Weights of a small GPT-style language model, trained from scratch on English Wikipedia: LayerNorm before each block, tied embeddings.
Each number is 500 + 25 x the weight over its row's rms, rounded and kept within 0 to 999. Layers, rows and columns count from 0. Numbers have three digits each. The size before them is the row's rms in percent of the matrix's.

# up: layer 4 MLP up, 1280x256, rms 0.0515, rows 1025-1077, columns 0-127
# down: layer 4 MLP down (transposed), 1280x256, rms 0.0515, rows 1025-1076, columns 0-127
up1025 100:491500508472522530475535466530525525475522473490455529456471493515492503495470532491494500477473486498518529514515474518482459518518483544524490490537491452546537451524483520468510503477463469466457550470501541500490496500523516560498486498488502524510511486509483501497542506488514496489517458541578531474525537487462529513476491542484505513470545507476499508506525517506510476525477
down1025 096:515531488553509510558476532461472504517486479540487477525507496487480514500479506507472517517505455502430490457482515491492566513540489508548504487458490480485487501488548452505501521483529503501495462503516457520494529516515485540494460506517516489532468489516487508492471511517440469510504511488487462471515517496574511513482548487465508494513450521539549510499488496528518516496509
up1026 100:538566489486511487513552448481513524498494474524480524538475479538509497481503542543507468480519532499536489519488540528484440468444493483509509536502497524454507479559481512510456461464486489475504468520487498500513482534504479493501490473514509461509481467500450481490493491509482461466500433503506519477509528523449474517475478506537512520503527485530506471520480468500566460515541
down1026 097:476528542490506482538516517493528499546470520456519513490537503496495546513466438508533506463490509521439510561513492518470526461545470475499534499483500472526484486463493498509547487501513476496497527459484473509498521503483506525481490507539457507465495494522454501517467477519486486502507532455508499495485526502490530476474508514511467492457486489509487501459529508497469477491534
up1027 096:466519464492535501501528463542518506516513540519480517449459482498469527537514514503516489508491496508540474526529541482498488509501530556515516491490523535508479492480508508486552480499518485458475524490506494477466486493462527465512504486487513474458488495523462534510522528488500475423536535490513498501519498466506478552534559502539484538487525497467460506531494554415539500463551
down1027 085:529492502481488457462480500512467480534538473525487510537511522499492479504480522466518466535499471508493496501458526512523503506504488513494510489500458454463530469500505517547492470508476485516515511534468524525499502506485492527495507534538508484553550451518475508477487515520509523556441515501467485490485468489450532512475510489515491483537532484523543518441504489499492521463535
up1028 104:471510496478505507457527507458547467514487491501483527510505481500529508510506483513489504499514492523501516437510473516459485495498482472522511479507508532521528502487514497536452515509531504530491523510493476501508537498533504498497503463455459477487479524468504479518460491540484474507499479491474521512505469468484451510507527442488489537485473486476502499491545468489494518521513
down1028 106:467505506534432467466469503539545504486543541481488498492547489521506513475469491511531511481481520465498477470468489488491536495527527516512478537523535490563510508483541538514543516503502486470525498542511474472547504462475488522477487480497516552508559508510467474535513513449499502501479519514504554511524488468526505419484461515493525509498501501504504515532510501493501493490496
up1029 099:524533530501479488499566508516490519459487514520533485517484491511503560505518474518471502519527477537491475524492507500523505476507474490472528437482500502522495492491507499458531499516479501523462558520482455509491512535470504485556511482511468466555505508464470454487536522493480497509511480469472504492515443464472487526541480520506481502513527514491509504518499534521523484484510
down1029 097:492461505501473512516486488493446522494506467498463533482477545446511527527506516553537514481547513492481457512490545503467492540515453479523481462511485486517531524509526536503541481454541516462530477505442533483503506486560497502499498510478543446508506462508480476516498513506480489489506472485526434504490483511507478485483457499516497506482509543456432504510445477497494540551517
up1030 092:507519536469473534547526493496547531523520547511477474527525507526514482505474482474512531521491521471500511516494507504468499469510472502493500477435506502486541491511496475512474500489482506466493481475465482525526520517524493522519510509462507445494430534525471515506511474503516517497452535488550521516490550479499474500498496451496512540529453479491488494526513481466497504524536
down1030 089:507470508510536518466494501450497476495503483486473548463519508518520513523551514520525490502510447487483484516461509457481485499481523524493506567517511493520479479502520513527471486520515541478457485468523505514516455525490485487493502485558499496513512523507491477510540489479464470505528456526476522497436489515509523519522498498534540531544538468484520486548529551515506528522450
up1031 102:535481506481464451499488492488473499546521443527494496510487495455479507506510474477510470489481517504501541553524527504465494485512497508490472514526500499467470525506515498475460508485453531468484505449483484483518512536544508493485524528519471495525465470515452484539515530507480485493557457481499553520464533485511469489480498524479527468498509455510490563518465506488513514472492
down1031 112:510487469505508546517484496464479484542466527445516524529525480485537476460516517504529473484513476474495501489499484492517488508489533468534512500479539458511490501461530500475524449531530523562522484488526457498486531541491510462528530505469509473526500522488502502490497459537538515498462527504521523491497497472451493481541540519493482511494503501506519469548472500528495487476428
up1032 103:517541440488512506486518515523489482496508473510497488492492467502503490518509551529551537495489500480505486480513499543513519486519493529564519516498494552519539444480500527503524554496492509459508533511479469517499476498503491486492513505499515522528541549463497505444545512498510504499508512496443519458522489494515526480486534532529527547519537518520516486493511499459441469517478
down1032 099:484484481515503490502547489514488489526551462507519515513502536564483510491502475507519473499487492525505454517498536488484512470481516506472456495558516470475529526472459514518480459532489521487456470522532504521517528503515500510496475524515522522526517467499541431493483464494514493512467486523487460529494471486499477525462494498521499499499515474492491531528550521535490525501506
up1033 104:486490501489497503511442497499494502491518488500529529519523544502527519489511498463504496559495515521444497522490504547520504476478474515496528509489472511486499470504530498514526479541480511440494470469444546533487515522489443471507552511513465473486523487524497453496507473490539534488447495510504492449560490518495529525477524510504525485496483519487486516464462453455504507493449
down1033 112:482506499517482534522524511482531461469535473509492521541531512485485505491503491511517515487466493490495528502499489526515525505534514504542472482511486449515473552568477549493485431514480526501495484554487548447496486513461488543529456530548535490485462508491498538472522495498484527463515506508499535507490557491508498519496480539512510560525498488465477516496458502486522526465501
up1034 101:503513493473504468492485506528444453540502501491521490518507527470505569449529525495480530425486525528518484478492482495529493508504492529486562488499504487497488493509484464474499493504493451484503524488474534524465551501495487526464495529500459458529484509479481472492504445502508505493544506464516465458475501553485488465519488505482511544520452502490521489499503473503518495465529
down1034 101:488512492495497508528522519458513558492503434498500509550495484536470523488471531515506520493488475499508523547528506516517531565515529483493478490486471520536520475430486512499510481468492563530459465502488489483535479542502523498484522516503480486473502512499451556488457497489469511494501512472518555528485532473486478508448462510504502498471513462528503516529478508490483523509496
up1035 107:594511487514545510524495516469535449455538510461531474529530477453493535498466513540509485479509478529527493508519526508485460476499531486485525530499519518468490511468534481531527529514454530482495529532497461499514528511530527492522497454491525506502519504480493505527523494502501466499489520520516487488523497469504471476484517458493498513535511487480484500467521521516469531485547
down1035 100:500445475492479482463501489489507534504532534494479466482475501506479526490498517531497508545485511523495481500461519503499489509476482481475536465543521473517485475448514500523464487506479449510505497477524529552524511490517465535516499516509522462515512495476512489541469530494509484527513516529470500483500497474459500492533454506454475487512536454548469499492518514505462475449530
up1036 107:494465504548463529528456500497528530552523496488488517537534498509481499498503528490517498492523507526468507513470483460461486466603480493457514537506519514524480486500481506433529485485514480488501528492479487525484484461531471501548503510479501524494498536511493506530514502467500467540496476496525502491496457498485466471487498482460495496509455522539486497534500461511495489476505
down1036 105:526461471496468486472500473492492512535505507471507495502462481493485494494518519492502501496509502511470517474554488503515475534508433490501508536505516460548466492493500511477467499472469500499546434516495510511467475502494532512451452531498495517535524502516497499557498576495458487509547510524493458528480521476508497510519523462488500509462491543551538501482549526530483522498477
up1037 101:508495458499454435515533525499541486526512519521506497494526482461441547522474521509501480411493508498516482502481448503477518494531473543480464469482475475515458539500525499480485541511452465488488495534516486479490528496524525531513456521495512534514527507506516485476519488493470491514486510500489501505465503519514526458503484523486514528476513510518489511542511461521519524522483
down1037 102:499529551526477467529554505469462537474511476511498511477481511464491522472522540479555479542515469486467552479479519548520487505461505488527489535441523454517504527493513511471495475496523508484487538503512468517504509492469452482515483499461483480511497501529537547462454474508487488496521494499475504473533511523496449508527518504500516487523471457494526492486522504480542542480458
up1038 109:536496510491482497539500509488507464493491459541494512464487445468507502512509495508448476499508496487492450508535484495502484461522526500497496530523506523471529506498471523503520503556471502495541460506478524461494511470510501487441497537485508503451482517492483505503528504506512467501515471500486538488493513494488512515494499528519514538468480534519550507512577511495505472503504
down1038 111:529495497524482479514481504443482459464503504471523505512487470488470482501492506467529452469480507515496515506432493520507509475538440487470485515544479537485543496490495499475539506544522522494516535492496487488429450532453486543470489504487530512508491490520517478476509524497486499535496491471498481512504527489465557548484536537520491537495526510505497448514508467523511481540479
up1039 100:467513511507481502527497523508509479495500536437494494497495510498486539456493507488524493497465493480507520487512488489513460523511505496513476526503496506544498467489514502526488471444438474490459532483529496498516536531431456524503540484502491456464499525477480487503473532528560509468479451546515498539512514466478501472507457487496517516522518512490529456534449509445537479488457
down1039 111:462469495474520518509478519486542518479508523505445516484509506501498503461478460507555516482532467551529543535453498477453505524493478512493485487519503516470502482468549535481530495471436483494537536466481461481497488490497545465494469506481496483565490483480491526486483502466528498473526485493491460509473528525495513493507538488486480527478489491479529503494489522502508513516526
up1040 095:454439524470476470516527468540464517522499501506510495503488512482491486489491531473513473461468486483512524499462508459511493451477503516532521495473511500506516499432498497504518473480495482498484546513505506477535513549551480487499509476489506506537540527486521497512499511518490531481483498546460467487490485536503509500491488583484537512491547469527489552504455481528509461491504
down1040 099:493532504504490513488515509481470494458471472497472512492472465519524523521496543494506474513498552471497452530487493490549545534523491494523503503525506506521516499482486540496514485517550503509506506495474521534474489509485506484493477507443514487505496530504483457510505454499473485527534484490518521483462514474532520485483477464537497477475503523464481472493524524508422481468518
up1041 101:542500526469504481502494524539463478498479486484548494487526555452489505562478498469511515546508487502469510522459552501483538505481557514480516480522484479492516469462537532470496517532500527488532517537523546495525500496498503486482522486476520492449539485523497521527490520478510515480491497493439477495504468518495530512510489502501468479511482538496451543464490496493506493491541
down1041 095:508502500509514508508474465487512516517473530495466504484495528529495525521520516527497474487537514507532436479527489536519477508526480500449460510452464472522493507497519509535510506449481525517455498485486503521474518504506441462488503496487478542468447511482493491481507535504501452518500523501535529523459564452525477490521535512507545484472514535484523504504502514490502497513495
up1042 102:472465453516493508525469530507478485517483500508471492475475475495497512488529480489507511484534514511482485526458512512518483487489523532531497517499543518533465497505463492507461477450468472495478499471531495527499464514500498477489499529524497467550523487511465422484501518482494506487516511547531481530470526528466473515507558488535472517486517506487464461512518508479475526536501
down1042 098:504522499537502478505514489521536504485493468528500514462476446526477520514468461500514528503469504514522512534470483554487514521492516482485456494496502490448469493526506483491477515551496524507508511534522489459503541507552529511499473462501506448485519506460501511517510512487515541496481486542516446543521489496521519510530473475465510501574506529544492565462511525478471475497503
up1043 099:504502467462507475519506498536489493500544500493493543522482515499510475508494453483519538472510526542476491470505548515496491466518461498450485537501541511501481471482524497488473514482490479487497493500491470529496484527492476496533495474518472474477476516500539484450503474471533488527485483519527501503500503528452462474517518480473527542519503522532535494492536504526488504422492
down1043 102:492530493473477474472451490504509493554496521482503474485484484464534480474478461500526510544513465491511484501547485542494549562514507485472493465503511481545448534532493516557523480476527488508491492475511519508541503486468473466517490507513574512537502496545509521521472488508467500520458498536497482484504512504450472481477521471479490513518558495508494526478487502484468531530517
up1044 099:506462501544540541500495517519465499499515478483472498512529512476483514490534510549477511479551510482528501481493471462483519465438547506500514547514532478499515503478483490492518491495515486494486511529528513524542505519494512500487457475510498519460500495477510464470487507491505496515465510475503509478473482498495486462502505532516517453512488500480563510537520476476540503475462
down1044 100:522525502484499534524481504484532512503498529514544453520468508511520500467527490484528509530477473499530540479509488491497468503484499502465532493513451449528482474524497483494478460519455493494524516502457516487436443502478462455508516479459496517514502445473476501449504519564517484535552438537518504508494502472533467484475494477491515517491511482521462486497487482474451473485567
up1045 102:499512442521538517508491524496467551513493480533480484486539461524491512491506515528481475523512501560509526496485492522522467491466485530473483492501512520462494491514530556516495522555507521526470513505500490533480507502520458506469543490509514494490492508485502512497545491502512495488492533478484523498496477498544487496459500518486516469488547502446544497498494497453550485486483
down1045 104:505508521472493449545486506509460510522507517468518485530501498475476502488470540525515505529526499492502499535494531508529485490473486560509478471498499511524510465485458487512506546490472483508539492525561504437455483493508513497517481450493496497462500485529446534491459424459487488486528545463538501509527464508514480465507529524530482468477486486486462513512544484520539507499550
up1046 099:484514494540545514507458509514487479515487494471474490495503517549546463505506518496517486488511518507541473491529507496504520530503521510481491482514516469513481506485489475522509482494439492508494478510485479484512516496451520482509506506519484513513520540482432536515555510546498507493492475507502537493451500510466469547447463484499498486510531463526487559459451474469505489479486
down1046 097:520463516479506442485508521503495477510536483474524518493482488511529499468490528514466480505503521495484520496521518528496508527509480507521487523506495517490537487492495479485538485534502487485546489503523541512502487513505446500468524450503521524507483504504531484494432530501484478512505459460548502540535485485553511504544508502470514505480480530510470429508535502516500489530497
up1047 087:553535481480540501482489469501468483455469443463456447507512497505487495502500506523491488451545495510499502482475495504498523497507513531501518540474536525502469504513503551457474522486514488487487481501507480465491524479499510477455496486493522482499515459526492478495481493472429482448481469458542543540490470543498511509523489472457517475471508499502527490534500498507537498527519
down1047 077:459504510459496512493521533537543529477525582509506512507492504475469465475468489468495509507446521492493474487508485509497487502501495490525489464536475527476544498477502496526503481504485466489497543482479478510482452488470479512521487513504471481490477507474498502490523504486549486506456497531458453484485531456466493478474496508564475479529444532522494488446506468462468511444466
up1048 095:528501523525495508518481468555465516501499457512526480449499534496551469513504531484495573506467488485538500548488486534490487544515499477524493508524431526466500523478508587502553522482479484485543479505477483516516471484488509491467491485503479501455494487505453506493465464488525496488508545529482521486479509512451504512483497491476505491485506520489532494509506533476514517474539
down1048 098:526497508535526476466444507473513482509527481483469480453522459489487543498476491509453504507497486476468501526489533521507520505452492511551478486471545522535516542522498506460495502490515479519487519490470505468495531492505459459523456494533457466496503507464529486476538459494503495543501492505539536504495496453504445547495530497490514461496482508513533478478493537475495467472476
up1049 108:496509490509478486490444490528468494525525471511486534543459537528519504560525520489500556463526484510458480491541494541496500499473507518493498490485488522489537519501484534462551512481464499502495498481548500491506496470497515525539528509484544493489492481480446508469464456489491538499525519458477527502467493499522473483471506490455461525453531493477485535474503533484526527498504
down1049 095:492509514501505525535530547512534488503529512474518448472545457494489490474450479430501506479476482520509481500512503490493492513516489511519483509516525479509539482496468520484461473519467488485522513480468512519466518455516586568487514488520496488513483506473522483535532468494548453498480513526476513484490505490493546465496503494509556507492494514518494494496503520474524456480487
up1050 106:477487512529494490519545487498446488521541503559474470512528493496511465463482503469550500491523523449514482493497495495478509499512462481474457486514511506464483521489492512529498526521472532495465471495529525490505481512522523493514539497430496514511520500521495517498483470478499481479497529451515486511495533498519471441472535501529508460489483480528479484499492508555546524470452
down1050 103:464531485520514510497486517512495494460464500479524470461480495511538446510475481487526533485474497475538482541452478503459527518503520509486509499469490528525493488526483503499490528554506504545512522498486498513534474541486526484498516486470484511490473540524484481495476463451508468489481521496499550515486474552512475489545522518511518496491521496491511505508503470527522478498510
up1051 104:519501499511545530509476516459520478498474541503519483498461488514458488517508517504470475514502513469525503496508485517521520490537505474501557560513488530497528537416517502543515469470506485501479503452516470519472506503529492461548475537507505541501451571480484483501478493510523489489456487485492475451539492523510480536474516493461508489471506477497496492497479451512476478510531
down1051 106:515462528469523489515524517528535520502474520495469528525488491491515518425483471531510547524465500492475543528467524479448477484493474515489474496558499497465529466520539496515453513513519492488538485503532514526511492467472518484479487489482515461511515446485532509478480508498466501498526450454542508501480525535473505526499517524533474486521493525500493451486509500497569537483470
up1052 099:534558497492503505485485479520560481502518483519489515514491459509446477489529512499498508523491524509530515527478516502511514496448492472487515502553507552514487495512517513485487520474495483509465537475478514483493505464465475482497512490481532506503544482461485497500481524475543502509569496542474558498535518527507519500488516455524523517475476474493516514482539444481528494494494
down1052 102:471471440474482486514497492507536529504469503453506513470492518478546480469526500515480509461516493506541493531546531492541514474507496529523518557530505482467529517477490490466477499487504499527476523495511528469526512535495516477489531519502495498532458525528466466463515488511462459523515472489525506502500504507463515488544491485508478478504502460499505487519495490468548499508491
up1053 103:483505504486481484535509499509510494500568510521478507503498500478458500468483482515477500464469487504505488492534470479524475535489480516503523521482455524559487486481496523511563509500484472486515543474478525515490492524523539497482480494491551491500487494510497507530481561526443478468531516540479479477509523483509496489526502546506532487477489486441484502484522514590460501477492
down1053 098:496494490497491487512456496513504491517443535496503491484511462476496514477520512474496542483516502519515538481451516552483489442483500503460515536509502550500509534518468530484474465534483492468480507534500505479492520510493556488506496511482506466519501496459500507549547512516481514521471486497496521469485466510482482517473540500495532516477493507486491505473536491452468529530474
up1054 101:496489477453538519487513523486494452480516485515504540446455468522454519526494504503484497509479486544524511527475486494508511460514512489479488480516492504537518520518521454491470474520510499447484493541514528492478552550477490562533476472510485481539445463493541506484509510483520522484502465491487486500476522510505485462484505463502494494494498487479500505547497533514531483501515
down1054 102:435503505497509539504488489517541480498478535541496500490510466490531519519459479484467481473489535459502528506509517473513550506492495493464526461500526446468525489502528498483478511488503486503498525529513485487479492478528516476479523505479479505488454551489523488521510499529472510503519437476489485520525527461449498466533509535551516453504477523529452502455497534499515480452500
up1055 093:508538536546484503562464516509475488586520503464498503467494499478477477543515530503523488451500537437531479530534478495502508509454478488515503455466518507491491520494494538460536464546500519488557541490471501489532500500531506485423518497479513472484494480504476514483497505491479508491525483500447484477509505520485512490497525492502514525484490495597506479508537529518491534506528
down1055 093:539461483438470519495500466457506517507475472483481511489478486497472508501519524519481494466553514511476520531503544490512474494484508512499471487507482456516496479440506505498525520479511461534449577526517517530497488494505533518501499488482480520507472560489470460504520547479537479506465448512518506473533539492506514481519474523503487513511470517454491551484490463500486511506529
up1056 092:492537518519508542498520557544518474454465529459461525516491516488522520522499521525498436464503498497482514483496455526473517497488481518515498462520482504534484484491496438486486514521547513483529501518509507520463507488510502497506535482496492497508501506523523531532464468486516494534477518512465500505448467454481525474519492523523497500475500506508499549476464465493531497472479
down1056 095:504464486499537481482510495523530485506541508549485473523462495503508468489512528519482482502488503512489537529549522515529505518509539523539463520481499478479461487531476518456479490489479515544493506507536479503527480460483508464461534515512452465521519469496571479470467503473516495473523487482490515537526537515465485515513496502493466496545499492497536501515462512499478481507552
up1057 099:544488442472478503487489468476542485485530488511469497505560503491495478533515501490508517478547477525518487479489513486490481471499460527467465528477487517511545514540498517486492522429477484499478498468517521493486575486496454460535468488476479523504493514491462477500548509507488520538533479540538501485532511536484478466494463518514509476522511536497530463520521514522508526468557
down1057 099:553500490548503534493531519472436491523536442554552515483535481492501517521487475490461479476478531515442525492527493495484508521510479507507536521471500467480532460524447515548535513566500508538523545501462493485520479506461509513482523522518493498497528518507506465426509484478491501491509508458533533506455484526486504476511463464485516506495497503521502530493482522468472470477454
up1058 098:491543467526482489514463493491472550494509497517471523482510494498494526496520541487497541477506523504510511535503506498495529479513539532493474502497504471512540518489541483484506524457482521519528507531502491518512493474502480513526490561492479515497485516497520528492490553526498454491475476511487498483506479501490468519499526469495486468504513496478451476505449431481498504522477
down1058 094:522506487485494510523484465448482454524520461507458507529512511494492517464474514533487549498471490537493462493510468551518534491512527508517535548479515501522524514530519484493477518471483487523446531476504475513490507495541538513493517539515471534515509524493484489492469549560514453515487517492477499494499512530475496499524518502491513516500498435517531484475475503509522511507509
up1059 103:491458493547506466519483513544452478428508461487491493465465506493498482489474506524469522513497496487531478503516488515483531491532513510492532459478503492497507501490507480462521484517492512488498508481523509487513515519533498452465495493500477536471527515470504519525538483510486503484503535496470504543510518453479501472511542533487486500493540512558505474511525537491527500478534
down1059 106:519498518521464510520534482507502507514509523497515460475500505505491488500482480479487546479516498508509512531554511544464469481484475472521523463496514482488501505468506455516516540519457499536507525551503546444545506533458482490516541534529503491480558490459497480481490462510502511498490456447473458473469454538471471568512533514495533484471516521525513522508512441528494501534525
up1060 105:506477486473530458495482463533497472503492487478512546507498527502468496482460507532501521504521514488491548543477472480475524511507530483479418488477474478542536542487536516517526519455498475479494530551519496511472478504485483502475519495469495522493445507565479567511478492477477498497511502503506520496471469535508507480502489519495556487512459459515515465491465473470496475548468
down1060 098:495484521517492489520500514460521530496532514531491455470483471540541514480505487489494524453490493534502518481494474491484467490485474483528469517443501525503490526515477447530478533496487488498511469475503529508447496478482482474541502491516506474498482475474521521475516462511518506518502498514456511480524459504486493545525531504481512469492537474522498501502486530516496539516495
up1061 093:531478517511440504486512462527517521463516524528484491492472507464504538510502495484504500502509489514526494508475489517503526505492491503480486512512554521514518517442497500433477498455495496493493538482442504529489552532460542531508568478498484502494459510459454479504498509519502483536457478467489463489521516511499515485506463478499494510488513470455516547469510471498539505495496
down1061 087:510525487459560490523493532494508444528500458463512498480510535539498483457503496480519548504450519501484489481532507469462475490509490496530508516479438490481467511533496473548504509517498479486508479502499523480508473492497531525508477547486493528497502469549515480522537503490527512507533524512499512494491477508460473519515463542509495485499500495477461496487463531465505517495535
up1062 104:491509478513466519494525514511477535508529515470462460508517456463456455513569543499460506486500508518556465447488520529487532489472477525523527511498463531470445514496483502486514528473500527513451528516497548522498461503491510516492482482453467475530481539499458519498502495472454487471483509476553504512509496493517465494466486474520503509498507529519507515469551483490504493535513
down1062 100:515472446541522516492522495512501490514511475500522502497513528506537553501488511521493503441510501482481520501501511493525462493515529514496470485444523459487493507519490476500496499542492507512503518476499504511488533503485502515534539521525509504495442462510533519530479487514480525509482553473471518459486510521458526508515549478470508469539463493520489491476497468480484484468488
up1063 089:505519532483508511533465447539524490529450511493484514508476492446500509493523532487529509503484490515496559474483512503510483494448464529480489508536545471468470495479517497492500465518493531514505474509461514508495529481517454493491520506490493489513495507490508527478509509447481499475498437505503516490491511509501476483484490506474526539482500490473536521494462487458513497479488
down1063 097:501522522525515491498476547527523523485520526512524511513527520516508480518514514513484520507536483521543491505489511537509501481523510455498485530484506519534484494442512551459489512477490499500539526455560501487545488457460513479436508509539546503529509521440491488519498472514489491512506545465497490502486505492490503486470483474510477464522547486492465516478550491504492476487496
up1064 102:493533491515524515496496432510528508517462438487501561491566509524482518457485494513482492487534500511461455521448472492494472497534511539505519475503508490496500542486494546502517526509494490465515526527479512524515535536510463519503530501484528520513504510525452468511492491475507493496518538472499520485511487523543501554509526462527481484486513496512501454452485467482517544460548
down1064 099:517509501512517526470465493501507561505533557489524537475501462487507477529472515477517478459496502473472524477473536480543448511482521521472517549504484520485482493480479495513482521471506520501493456466543466524508510540436501518514523471491523501494499486437540509528524449509492528482467490497514513495474549495453523549511516505512528479483547516503487503514550491496505493517562
up1065 103:513480485485508507481493523529522497503521495483474540499491459515564517566505478492486473508511505466486509507505497504498471469512474476511493513468514517493499486426517497447510494500527499504466510495462524505523512482519483489534505494527524514461495508466474487486482489528509504460458513448456536528541456474521465460480498503469473465515494483496485513480494478528510443450535
down1065 107:527515480487511525444516511475513525507493529447501469469521496542488520487555518495524446461535502438475525521519504467526537530524546506510492506471485510454473448469476510536500531498503520501480479501496457529531499493512496563481518505510488491482499542448494467490468484493460534512497548478559506507461506509484500513518501487490522497517495460543481495520505521527536484500537
up1066 098:486473477517512529493557511540509498452506483532450501481486517509540530466520480502512515503494490489486555511541512500441509487521468495539526480531497527481472531459497542435501472502525510505487499488459515501553525504570469502526489528483521481516489494458499476498465502520530505495500527501474507490486488492521501491515469529470510528515523498504487491492503495521540478485518
down1066 110:516493468484536508473481473498470515475452528522501549501519465540537518486455502482479517468459532519506523427511470455493472469480471497534489455457476514467491523501481483456492528532520470518484469509512506479496504514495503499478495531453496550528535513519520490498501505521516456477509539483509525492551499519511510504546533489454506514508449499504523515478471509508538517453499
up1067 107:550543520477496504465475532514442523469506467506470522479469526522506508460475506534467541522500547468527509492524489544473493536520479467492488503478492537530474498493436494495490522505534468478532488497482523445486509514512544522462516482455510500532515473493448486480496508505504501511496592488494496502527469505485482473518488515481487496464497480501468505540466495535510482510558
down1067 106:540447524524525489523444493487506522482540521480487518465495535516546517510457508503470486530515550548530462511463512508528535497467490503517510539469464543486464528474495465481525519469526474477472459517495490484502511488514509534496493549505471528515489471509471541498495493509488489520484498468502543497520471534479452499486472469493452531474514479434480533511466476553529511493498
up1068 089:525485504466555493469509567487521500468447460486461480483505471503501504455478519512461510503551518496494506504471488525512511503466513525473508497543512520532523529477530493497521520498516497501527516527455494466536506513449537445524473532458500484496556541492493528526511494503485451490510523475462467493468491498467491492502476517515476482500447503518524514516508489484513486500506
down1068 089:471457484533447457506443485527515515486526478441569460505511461534546503538514500486539483487483497490515534524510490458496509500508498488524516520477517488489484518533518527483504491511508500484487485462482496464504496495535550504513514534510502515517513503474531529487536495532470482485520495509502453529541493486509522440484524472503477454537539435495469466485496483530461487468519
up1069 105:513509477501521518507522511482467534487516514482496528574508537547516540537518477470485512519485472477543445543507524504458505518464491518515542494510476497491487556509547496492496474460495488466501537474508494537468485547468509474482501483519495496494523545480529477510487527500525522498535506513515469497487504495546470500476517508509480509508463482507476482471513518495490457503524
down1069 108:500507495516470488479484515477513497461458518508560453542522451505457479477516486557505545487463520508510558549457474487533487516497508502514553492496503468505528507504487534525487532499490468527495513506512532459502505508497492450460547494489508522489541501509514501518539500491507523483531515497507447473502486480511559483489514492499507473518507493513490519499504485480484511533525
up1070 106:498492484476528498508478494538513531501517487499524502510507522518490515511505496477526533492476494488527442476501504521462478501452487558487458481487568537445477528474526493487498503511501522515537523512502451512477457465518516530503478450477501533517502501507512518530513531494538552494530439458501512479508546509458510494484539481520544514534507524484476512529460518520491516488470
down1070 104:480494542469518499501472473492511465484494475473529459474499480534444542495487535507506451536461475466501533461493514538521524518576514478528509500467515488523476523498537520433512541492469555523491539489511471501519537539497494483505512513509500486505482494470508504491523517518472480482505502524491469479517449473497478479521465490549493518482514490551507488511516502484499506505505
up1071 097:489497448490494547497510519540468480526472471452520503554514516486530529451487511511516503516484461480497514511496502538471492500499487445481485543539498528478499494484495491504510536497498522443454467486447532510472513543470521492459527476499483520522467478512537459487492499519487499536464502551520493516490504510505529512502520516539527497511522504494495465487511468519543480510500
down1071 092:464499550521501471490519514504507521517489491497480513456508486526502455521507529495493513487516517474549513497517487503503521482525527496492491429449527530529525523486496490503458508517484508512533499473505482450497513454452487504529523495512490545477477456507510513552555485478532478469533464515477482445530531504504497481531505480524547499490523526509495493483445436459481541477450
up1072 100:481513452472503515505470538541501484548484467490489504509482540490495509482506509516492522515526490491509478509520483524455465513525490497511505534502499503441497501510507521494447484522499456458521490482529506473489471504469555475511524508489484503470509492490477480500532520496457498476505522488488521500506500436499521503482508444446468521575472508509502505476538523482507539520496
down1072 098:491453527517470514493521489499486505501507557517508522520494498470474501487525509493488502493568468516557519487506559465553524519476545493485514447502498487530535518512493534512525479499493476554487509482491495517522521476467521485520457478497499487505498478484491479518462487492522523516525478483521474542506475563536513532513491511495472483495487477558529501490507524519544476512511
up1073 094:512484495502504489542481504477527494511482515457480502468473518512473492529469502493460489462518487512485477516472467503485477509504541506523532477507533512479522499540525501527482472490491472485511460512512509459509520523509493546510507471501495469551508507512461548476509512545543551517493490516493458524470503492514506489504511496537515520503479494488533487506498564496530514498441
down1073 106:463492519497520489493516531510507501474499485490519487455528460502455549505509544501500525540482455481533498503502489480478495511496466502475484501499480524486492510486475512527509510512473489543486546508510494551492494491492514500479501535494508496436499442440545431494472462502474433508495532478487541492512498493524488480526478500464490501478512539502484492476489443482524487544541
up1074 098:520522475486501462509500473521481503541525506515480536507504512486491525499487504503483510471521442515476502506461513518537476521487514504492531512466501483463454534500520506482515511484485517523474469504505523505503517501549494544516500497442504503538480517494494525503510449473472510517474558522439447486516484507467431468536460513517504561526469450502530519507467519543472514553465
down1074 098:470498472509522510484467502480493484448467494514484515485493457533525473497503497506455521541504561521503536494555489517490508480472511493540466531507482515517487462461469534468495503513490500483476520521503461486494502499461499517513518564537468492477547486518471545496504496508497529508498495476530560510504523488525548498497509429498482500459493497506468486491529465471497476498479
up1075 103:493499514501557485504470487487538530513473503523487486564503529522495504479459506518540497494474519518538483542467525505507484536504523516549465522513552478496507499528464554494508502514505498445506512517456470534477522500506516511525487524508481451510519513512510497511540478458456514481488487487472507472551482460475493497493520521503482501451521507490512483547491499495477546522453
down1075 103:483479510529480471442445500487505533497487494522495543481510518535495488551522511517456500501509509529489502512509439518523503455487466476490517499490472511496504505447501466504532545465486505495503533500516471507510463510480493485531540490487495499470467472498503461520508507532516522470465572512508508486461516524509537525543462488527472469455513488483467506444497454468537503514496
up1076 100:471537525501494518470518530516478473535491505519524488518475533502497508487484522475506491526501473539544500523467475526517472531488513517460503521456479468472503518544498464535534512527494468550474523506536535528547507513525505551493529490516517487459520544512475540484522489474495458504511517531541519464454457555462518515486490484495532495541541497506506498487507500481525520495531
down1076 102:499534504488506518543538510510512514473487516500497514481517482486488511469489478525501519471456500486495497470521517496540545533510468527500485545559534483537494498471461527504446491476475490492540523528483510490483527485457491484522486520490514477532544531482496500585483484551538531479471521500474535500512491540493513547509485469511486506530520535470502492480497466493478485560486
up1077 109:529493496463493483546471471497509479525468568499495516489501482456509502535491477526496481489469506538509498519558543503525441520488475498520525513486503477449483468516489466489526459502509534477534501475553532522499473511538473505540521557523505514485514513493496514520522515516457452487477504524517507515465470473484511510521492495460494461516499518503506495493487490481490499507467